Part of a small language model's weights.
Size: 10 layers, width 128, 4 heads of 64, MLP 512 GELU, vocabulary 512, 2.77M parameters.
Training: 100M tokens, 6122 steps.
Each number is 500 + 50 x the weight over its row's rms, rounded and kept within 0 to 999. Layers, rows and columns count from 0. Numbers have three digits each. The size before them is the row's rms in percent of the matrix's.

# q: layer 2 attention query, 256x128, rms 0.285, rows 86-105, columns 64-127
# k: layer 2 attention key, 256x128, rms 0.28, rows 86-105, columns 64-127
q86 102:402564509473426479552564552566471475504557508537436547564581441452476443549533503486420433526503532413474492551505535447547454473434474622520579556537481534558555457514461593541442470538505514
k86 105:452432590453553552417493572455403536566467477458479451560416421516481433488592557551529534496453577469452458450532531575438537541478497561460510418500460464511464523524412476570482526540542544
q87 118:469439545525487476375554510500409440509563521475470441560512469476451462459520496495467513508460556615555567567460481517558448429501480446514462562548463547513516480546456401470455580481549561
k87 110:515467603468490505505504417538451573564439434391544535524541438559546526521463481607598483497581432411458484517481431464532562554571569442432534408548592498551509499502487496465511461466529461
q88 113:476453559501484483450493559508546526481489499503555476446600476434508566616553570458541533528409558519540544508419534462544578448547481487492401484520576549483555639568502551479495540437415481
k88 109:398542485524591523493564423595541403484457452463498596478436519446512517487504463469455538476510493445423523471530519522504555560528557472455601493510454483542479494564467434414566516574425534
q89 111:468521526436491465521382460537505437508500449447568476537536555505576470414449520550519392487594485504428618516519473486478533513532446475532508519443498423528532506444468480464424535519505366
k89 104:492469433451450453462455498452514476496473566476565504510536509556481490484449504534424433447502581530460525576450559541473425593475485520435533572516558566506563556526449518547504409454443532
q90 110:550477582525458477528535457548544559491526494585468588498502559504499516456506542520440480482637544503452475564571472500571499476459491498561447468523519414500563486510493452572427566411459504
k90 105:536542488483539529539542424405460439471496579488549502548534471510541546523548485495452504508565475431503463496462472456457566513555481549529492431462562465448459563515519563427528484469557525
q91 100:504471501542511423509618484511528446537446464459494481525483569510494561431542477475575383480620429557533496489477456483440466522545494488501459384519472455603421473455525473484404537526473467
k91 106:569430460507513539514480470410513410533568437505417572517489532555556501489516499540440478518576503435475492453575513430556478542541611538442666511531412541477578488479498574534460488444503454
q92 102:497464420489512487494536488526552425552404541437527624459556470472467518572529547399441549440535471427457471350411391463528432436547573548424531532476483505501478471529515513489466481531412560
k92 099:449528556542488503544454528498510435499486521520533575439342518491523526379535555481517505639486613535472542584614482432520546512489441532543403550550452535445471516495461435431544531485508519
q93 106:470507538470587549588491458541505488463538564439522449482458418533605435589586452470538483532523453517432522547516555482549557471556406453480489554500554546407586499462556494530455510557529491
k93 102:495491511607470476490431431612404486498488536477521512531598472593420536561504556522439469577400500483472488585478472495568502481557529542576553468559463487443483475453459557496517548498513468
q94 103:535532495586471467494563471455443505535426571536518454592445495445516520526384485441586478514526436509516478520567577458484501505482400570539620544488453429493588541489461538469510443498480531
k94 104:537414490475421438472505552423557457475524557473533607513536502482475473498604510538531484580424541493483643483487489523528505499508553480487425547441371577469492388491507575498555572518441490
q95 102:612561506508452417556458500393441489510503513400395498554417442370502423496483458528434428536451548559581488481613453477430409458458563425526494472539464451510452518573539451525464514506537446
k95 099:488473433536495523495463531542522465519530523555467529576510526526425587413554504548510609436419476497503507402415607504523465598510489543450430430528542509479575465528559632449525514506578509
q96 108:459412497503492407536451523532519614466560447455578561569520506483426409472594549475448500489497506527465495550416550545361545500487568533493516454534567514569411569522440443438386526513459480
k96 107:423537459487568506487441447544589520493486521477483499455456528504497595457401562531529550508542470505436501485568485503466463499567416587402558456552498500525516486401490456435577491532366458
q97 104:431394554446569510442502502431559586542563443481485561434566525488501438548429497411507522434429462526503414533486488559468483522462549483489415504417601511596471470530471570563509466475555522
k97 104:525498576552528553545514421473415557561532455487454408452471430446574562520416449551450522490486455482573497437503478503558451511515493456383492500509498564603491543492409512520454512590460592
q98 113:527527504475585424496452458538506470420606373560463533550563468520440491491425486507479529443546450542595521475490458443470477432490439580515424465521426539400528492444521540453526497500536483
k98 105:454568391461499504462488587500414534508493462523535509483510436454511577532535533478532440502463509422494543408498523508657564500460535543409621548455564483521612590560514604465541515528463461
q99 106:489492521585478510494450552443492488495438484558445587461466502497551481435374500559473454513483489519491470589366499456544533530437496482642487561477558510510577480516556438452428433501582484
k99 098:466457500457474451466560486547545573510496494496504629509502484426545504409502555627435470442477472405583530467489459529474587521544512500441482440461606445478472516591597529576495426501567501
q100 118:556489490507499538502459531510502487555560519465437469494515472559533547482501502485397415536527463546490513457428538519513518540433499510462428434484508517512491482492449416501529410521505597
k100 113:427557491505461402469460381459503500517531493486489503553454533522498508421467542547440582427537514413554430513458604530480548498500509557434520466514427489523464505483439488490358527602428509
q101 106:513521411460522519414570541536555364530546494422451516527419509455600497540500573485624542426447506430509502520543455525484390568523511550569476422531479500561570515502491473463552484490481547
k101 103:386567521522473441536483495500499555435530413526468572445481467497469471520528553566469473546513443493522567554452505437438564562489478576437568594418583471496513535499471516635453511505478396
q102 098:546475509445488606507586490524502536476439438493514526423438537541499535527550502535476557519456524465578501412566482375558498468474540530463539471453472482518420482462512585491550513504509414
k102 098:536483474502449583516568466551434439451483425575483469519523521518518399411434426484444496421489530587479485568492470505470524486560474508557376579471455493508600519443471523410480500528543522
q103 109:455566513516541555494449505443592556568482547487476538476521530388500513605463561588521319512520535552552572506589442430569548481563516425495394452452444450529502415496567481439560478476503491
k103 108:503484499539486457471530455438463417518473558540443494573535558498488503412450500528464533479584497457483525468439536539393495507339411496411438488540457532519544548476490578473510561494447573
q104 096:514490559440454493469463519510456553438526523517542524461518389516525428427439512574476501517436453535367497436569468523578529577536543513519484550470474438482518563451562558495437441500422461
k104 096:492506585593415515529470535561543493636554498501558392489619444496540454528524567435499496569541474477488570545485521525446462444473518460511495497512406449455531672439427517501502451427437453
q105 111:600439494481614567473503553458483475452497451562493530590466464491482528536476446500505490507425527518510426509493454499510422501454369524456448468543388428496543432526512489471529591593516526
k105 113:607610529490524503449459525517533487512604463537563573454584493425485425494533512539527517539550437471487430506463547509590495448479392572369480512500536529561537462532470483571581494516561580